config = dict(
    n_layer=15,
    d_model=96,
    n_head=3,
    n_kv_head=3,
    head_dim=32,
    d_mlp=128,
    vocab_size=2048,
    activation='swiglu',
    norm='rmsnorm',
    norm_place='pre',
    norm_eps=1e-05,
    positions='rope',
    rope_base=5070.0,
    rope_fraction=1.0,
    qk_norm=False,
    attn_scale=0.177,
    bias='none',
    tie_embeddings=False,
    parallel_block=False,
    extras=['capped logits'],
    init='normal',
    init_std_qkv=0.0687,
    init_std_o=0.0,
    init_std_up=0.0687,
    init_std_down=0.0,
    optimizer='soap_variant',
    lr=0.00487,
    beta1=0.95,
    beta2=0.95,
    weight_decay=0.0,
    lr_head=0.0054,
    grad_clip=1.0,
    warmup_steps=200,
    schedule='wsd',
    decay_fraction=0.581,
    decay_shape='cos',
    final_lr_fraction=0.05,
    batch_tokens=[8192, 16384, 24576],
    seq_len=128,
    doc_mask=True,
    train_tokens=92540000,
    steps=5986,
    dataset='wikipedia_en',
)
Each number is 500 + 25 x the weight over its row's rms, rounded and kept within 0 to 999. Layers, rows and columns count from 0. Numbers have three digits each. The size before them is the row's rms in percent of the matrix's.

# layer 9 MLP gate, 128x96, rms 0.396, rows 0-127, columns 48-95
103:487494498505513500467469532499467466476474483506488484516474565485517566488497461508522464535488483528492528507520520503529489519556450446486511
101:527541506470536542475463461493495453510531493485496471492487462558485498471521505456495511484527519474524493494461517502512478483512504505539463
107:501486504492470454505521500525502483468532488498485487471468488491520446453509463518521504514526498543540494532486467515507520517500509490481538
095:538510477481476493509519478492477532493485471462512538522504507432555503501526492479535544489491527489514470553482534464473492483515433522468514
098:471491466496511495481507517488496540495482503519478498504468477480493480533527509515517500470519492523504479513456507486503525478488473488513454
091:454498439531460520479535508531482476451477495489472498538524467490523475477475528500488477534479457521497548497515425500509502497490479483513510
098:503530511501446476502536521501488499512467497524538519530497493534508501442520525496481500477505526508515490523550481573465506519501458515498505
099:514490480514521467490504508532524495511493490488473513509514470442506495492499521474539501539515551510469490545553443476545514514491489503514543
103:494541516474487452515477521493506501476502524529479464490472521524424515499498530515464485500473500490500455513484507490494515498486482527465491
093:472505474490463469498498500541466481512472489488450501472514449525505519459506572497514531463479501527518469485523509458507535514512516507483477
098:557508540498533513535482521502528518489524476499500523484454494470511494501527472536492503480530508460507496466493465488546517479537463487425497
089:518478491513485486501467505516508445516491514534525485468519514512456517477511511509513499503494505531507496460518510508498499483514456469508514
103:468527475489522494516564526468479466526482497533531528514500475499530508489499491518484529480490512493549510478498469489531529444525520498510482
102:498482523420456495554505471514481489507503508491489474486505497504500495503453510496469488465545514513515526477490513522511481533525485501469531
107:534489526494477526443501500465488498514489456521549490513497505516504468477454546499579477462494515542521508490520515486516505505480495525505507
109:487497498500445479547518543488491507517481512467527521480500499447486459501490489465484549451556486482516478454508475480530486526503521490528519
094:492546504476498514462486487443506482507473519492491518492469461540476492535561498484515544541465515486480512486497517523491469501453468465507475
109:511474500519493496484500485493532502479555489494487463504549513477491493500480530534537509479523460457517449529504508491543494476528479484448560
097:484468500497509496482506484498476522455459515482483509510510484539461493491510479502488527511486538507486492477531494504504535527438477479414515
096:489481477501453522518479501516536468511477502543492459460459491485498491542542547479488528456512494518492467514459529490494480470476509510490482
110:480529513471470460462467496528482535498502485480514521496483452526509482482510521521475524523457501519521489466495517483539457469516494474521515
105:530483515465484519468464484487466489507486508517506553519540548509540467445496508484506472476493506483509500487461498507531475489461555519485499
093:532475510516488474512488472520471541492522463558491491448477468492550477505494527530472527547509508504528539482520496489511504496488517489536487
097:499498529493494472504511515492487511469513507518486516522505467513547499513516512539508523504502555525489538506484480492486499495533472448538539
089:488499456473518537532500502499544480558471458499505506477524496511523484486523532488484455507537525505574508517507462526516440504506504500497516
097:494547479493465464525498499484473488534487506465466485504482462516528477466504499450483496491532479517462535469494520551497488491471459535504507
099:497509509476450476481531513468503545500502496477444483461483458470500520471501526562512464479503460455475485513503498533511473489456502492494473
102:502492507461486520513513511515516513499471521460495500511456485518495500512521459495482464489497507536452484516511524515499510482503493489502454
103:461502475473461519497539465481488484477491549527470524492469461502541480477518481527487565480514501476508536476526457507510525495495504468494505
102:528526506525512506522508464473478501499476527463496452492486509452538558484502479447531526507468486494500493496513527527484482496539517535469542
100:518484504520532456502497517541468489504509388475479482499483532497524482507520510493506516507504475551496494521522505526504514463503502486471475
105:466465509466546524490477485475507472464475492484488477530493553453485513507548493489553496472474504495510539536503475520516533514504539510488482
087:484496508528525547482458503494435478502442487494485511483488500505506521478513479506520500460457490503477491481487511454516517482449489477498495
094:525483460454498488494521479503505532516484527526519463458475472539517477504536499463544464495521479530499511529476514515500478482520488460521535
094:528545454533485509521476508502561493463499472461487488499488476485499454503537539467472444493540487528569497478480506509474524507489503482513511
094:488523481509508483525521511510503436503498496532464522500489523500470539475496472461491488517500518494480536522516502508524505541497508504454532
107:465532491501518455493502487523482460523536546486472503497480475540466479536536478541487531501517483554512475478504502497477487488490495491468492
098:485510478494510485471534470455512500500516512502459498512461445533479540485528543465512507489486560559527460526512505518507511488510442529485456
099:511508474450503490515494471500500550479514488508495508473507507510511526454496533497523490470478508531481524556516494460462499447511517472470500
103:496508524491478528502522506499471497465508504477525533486520494521503483503531530513477511529477482548527451526514484490488517513449511568498527
097:507479478493466481508527496460501481500478539522517504474499487517491524533489495559465506529516515519549492476496489486525518533486492511522544
107:506501484513497482503474486474528515534538518457480515538524495492496487483536512464475518507485477502464518470485506511513488529528490472452512
101:436496503476466543455554491476513513505476504489459458490475519530497530500548466523463531501463470513536494490497476515526507511526498479518534
105:488510507511488521488464534506480472455511494504525503513502516483505520482515499491506481468484501508521515525541534478516531496487506518487489
106:456498484529498497471520483537490518485455491471501546470469503494530548465477448461482495501469530496501540462463514536504497545536515506497483
094:523494512456518490480476530494499494485489490489490525491493496496514508499476505537529539529453478552487442480455504475524446454525554538484513
103:521495491503498478507477544490449524482477518550515465515457481490522528493474527556534530483534503469541540486529487497491464486520485483487498
110:526486494533499481475467490488513515474522467550504488485506488517477546483500545518560495523510474493483477496521517530478510557547466523487506
111:449478501473504528507493498497490470481535505516505461492522518474511509511495484525514514517482483502527496507505479518486579471549505443541526
106:488506517516530469492518524535467503538506510508505438513532507494497495514501513520499501486500466542484499515512518505563518491487539531473548
101:493507516510477518488522496477505508474493479488504476523487545500486472478461471551503503504509477527528527551521489449546519488480478474512560
102:525530495476510526489480511517525522491501504496528482468466498472528443498516478483507502516463541513489507483492549512478502504503505485526512
102:520534499518499532529509515501499487542495510501534514453468465468492463499543466489486527475500496517444520524525475452517465475511466513515509
091:517542530538488483487466503520515510475508456494511486566507469478474472515507505488491501468469511483505485524485479552463508487534514508452494
102:492508469501493513515500488485518503498471490497508488515472480505452510472514538523505528469512558497496474500526517500498525490558537515484467
103:537502459532455526491499483487465542497523532504495487563444476478486525493516474512484518522489536535532532486477526503541438510545483519486492
108:489493550503511496456495547472539488458543476452465504513541522498508488522510486532506535505507505512483526556496498546509533494519492502496496
099:473492494481461558459433473484530503504497522495516503528481510528524479528563524502506520505482522470557474532487485543499523458508531514440511
094:503491476488528494451477514499510491496537500519488485493433467525460523528505500485494514489526514480549510479422516507487450493477534481484470
092:485506547501520511465541540464518517535509499478488441517487490519505486470496478453502522473506465544515501478513494479545506509507450489476516
100:491495469512479493483462482473507505531522481495534485485524512515539489544534468486480523485456510491518491499519556500522497500528492503482472
106:531539499480480477435510462470505504509483495490452515527514488498516506446490508500523472472472528522476476505499462477459511487518498545452511
090:539555493462475484485553489494502507503477553524539568486492469518503455540507525460517568532511531515524473479511511525485499503500508505498492
104:487481467490484465526512465414531474519473506518441498524444509475533524497511545498487490501503516520554496499527485467510499449462509497521499
102:492521490475435508495488508472457489497473460517504510493479477498479469497557505537470514511510514539549516502463451513503510533494500437512483
105:477511541485520470485510539497455463471494540495502495515486522481517521525525523522482569456505496504515497483523501487515506537530557494489490
098:517468484500510541530509496500523496508531489501530494513545474487522517519494483516535537514473436498488489476509458472571540475517505539468499
096:495551482540518485495497477463468490500446447486508488526520493499487478482469464469522542564509514528522527494453517504528494517490492494466479
103:489545527478493488480508515506464531470525509483500462485469489496495487517481485507490503514559496526526529497503484486469499518531464544513514
097:499497466474472530432481451504448511481539486494498524498505441503490519477506544538522505486524496474545456464489504509522460511471504495517540
100:491470527484488488468497541480501494493537524498420490457489527458490509556526491490486503492490490511505493520520474519460521497486490542516524
115:503548478491497500494494482489485529476519478518527445524499533507475484451484493494482551510516460550524509524472463540511474473524503520506509
109:530485482522463476492497507526507505500506459538490523488488479499476458484500497524503532513451485513467490516522494489535514513483497429491516
108:495477499525438517497497501509523505449543496519476477500459497496492509495509507482535461505490561494501466524454423509517500524505485541427483
104:516498489474524472493542508512542490527503472509521435513535507479527492449508472501465499481484564502500509511479529502494512494463494493477509
094:557488489483504479464483473540458486469531486520484513498463497485463505507517466531488503499486474512505496515456493500528502468478517478470500
093:497523487514504546497498496486474545484478518488467493524498487474492517456508506514531485487522490538494528490534492505508534469520499501489491
099:461495519470476493462451521520505464490506494545478545487476494526530495499499466498480506462443461454462496507510533511522517518499497494491514
105:516540475560485500454525465482517473451499489471559504502513481469538512498523542521525492503471505487502472470508489530501521499507477493508546
094:475483453456480543469499501481523511493499479510483495519505519492531539482476492503528526488475505477510522539491558440514523506495513483514529
096:513483502495517522469526474484483509489445513510464459485504506542501482487499542499471537494493503539502489479539461481473474462494508517468495
093:492469495469488494499521496447495465459527482512497509490439499501518496504497565498521524524521504482481519497506472516540503505492529474459514
094:514513500540507499501495535453491468475519521472532461480486501489478466491505480487503513527494527501531514464475479501529494530545468498519517
101:515475454494490512459475476479488486524498536498528500500507501514505477487518491498532463474492521487502525511516518515552484500485518505531504
103:479484484493492520462499483488488544485504505539511520471485445507540523472517534512497484499484523525476568518476494487514534477499540487494503
098:481538517495465519494507523491495551493483489526510509519505493514506521563512481499499491537498499451488527480472540525496566506483512511554504
104:523469492500497517461523479441467522506466510516502487466524478469477479480501502498491503518498515493537507468484486486492532500504510467492529
099:520504497464508524480475511529501493468517479473539490522516476519501482511541474537520503499500501491474557463488494479515483523453483515487496
093:503529483484472516544483466456519507497497475506510499478514482492532500512527488472512474491492488555490523531494460502512510500485482435503504
092:496507545471483505535495527520498475538507498479526437495496551483505493495509467504508464501478486500517493503530491535486538532460463504461520
103:523514490541481453500510483490513492438452452480469546482487492513497557498476535531493531511496532513478491486538527506487514550510473508479507
102:521535496513500526508477497514516487515474525500533511468459452489511498498506491537477515480541489484520516496516500495534536463473524504510513
093:573507495513509486520500538500525514476475486508542515520482515499542553522516514516519504517500496499516510481515473484441471465509482491485465
103:493488471496553466520454484497509495489536484524455487522474508473509489509461490500488520476522549518512545479458523513514533521463489544447554
105:520516505510493479483482504471455530510511458495508459512480490492484480522491505536468492526562521517510461495483512501516528470478464474515473
092:470552528515474527510537530536491463498494512530512452516493528493546478499504461517495526481538532515501482521512511461492505495510439521509468
097:549509518481510491454493527467487494514485472529512469494465505524488466522518445514476492475484524499528488517549497495491468505502513479443448
096:507480501486500493509512497475478515474500475477479527506488505503487555473469493492466481498536479488544459486490462495524446533490515484484520
098:504522456513505471516483489525523467514515541527536511519520492493481508461502518458553512506547470506507498481543530534518538504486506531461513
103:515526500450496501462510502465525532489515502475508512480466497519497543489484462547511511505467464499521495483503480475463516505484486510497514
111:520544496487497493512492489510529531499458520528491471475479465574478518522532512504469493465498486527529459467490489509481504495528449506494522
097:455514478483548490457496463472444460533509501471489502481511509520504500490483500465451546510501501450498513499502482478516514520489527488479515
103:453531466502480501519515478527489497522496521490489524532462505484489510470525471526525517493486565518475538522472532481547510496442513504478544
105:475566456512509502519493459478510546511478505515522513495472532478535555537494430492483522486479535507532532529522523514473500496448512509487526
095:485529494501485500486521443513492488495500478465439504534482472534515506477516478548518485531495570497491534487499535476528503512449475499543494
105:488517478486505488524507458515476520502443497507480476507469515508497456499505468535484545493534503518511499514523474526478543507448489520510519
102:541493477529527501478487492524471449462511492490502498491529469482522479519473496535512530507526544558476492481476516471576464500490494522483468
097:506484451513477505469489481535527493530528529544499510495520525526502444503509496512525487466478497488550482513547532570516506487491508486521454
100:513503508488461534471501486514496530523514480487465518536506475497494504483517466486502507518523509465492453525487461510487522548505500457504500
096:479565511473508517472450517480485510458492506463525470470459505494516505504489494490534479476487496470531512478506469460515504532491485517501523
099:465497507474468458524528529500495505449481519451513498481496500543513502522495473506485485482514491509499534497495527489492485439504491507532464
102:545480492515510488469519517508443513486536510493501538530530506538509505493545462491536500481533460527521502480454466476529483521502526480495506
098:490470504468465495486499508490513542496554490503486457464502518461494502494548518544485488515494512490534510466477511503514473549493459492499468
099:519494484491519536495487515456488540496510516526492485451483471533476528446519497534506502467469482513504481513463464467485499517491515519492519
106:477501548547540491463483512493480506493529484505545476485464520476504502497482498479501488536544514476494482497506522483529549538479514490483522
102:522494489518507493501493542517546455504544462518516491419524514508546462464521435492538510483491532490490471518484496476511458514473491501486524
098:522470530500510532491491513463505494503483512523522486503495514427534502547561535507513483503533494521555515481517514503455547540522511494474513
095:487538476524496461519498494456532438506468469504499489472528494456518501478539514522499499493496456508477500471482479491496458455561519516475531
089:507454481508471508445493477505470523518492472487537496507516502492548518565537478506511522500533522534531489511544515557508506491523480522457470
100:533498492497470490461519498524499434495519519530496501478511483521501487495552447492474485504501508484508472514500473520491469528517492497497517
094:477521516560470508469485480505584516491470501525512516481496491477510472488500480499498497551501530465519495524526536499506493474501511497528462
101:511488470500499528496518462547498492520471485498492442508528497493462503465483517525490512477493484519536453470463508453544490524498493524486527
107:463476501458498491471489520512499454508507500522485529524508478444497527493487505527506545535522511484508485503506470520507416497501506514486486
098:513493527470511498476488527450480520488522564476504487488452512497492463538496524511514464486521490510501552559480498444506523521482500476516526
098:537466496451492478494513508456491503509536512496541491497502515491527500479497512493502518517546522482530473492498528469532526483521518438517497
101:469490502495493477477509493510492495514498495497522449505503489473473508513489519473530540494483524483509495490507489498499533517480507495436483
103:507482568461492491470514497464496497514476489472492502459489532491487539497465498513524519514459510542509486518478419461495502511477507470473518
094:492510517523473483481515520481497506488485525492460495473509486450479498496455488536560526461503479468515539554517474502474467473459493521473521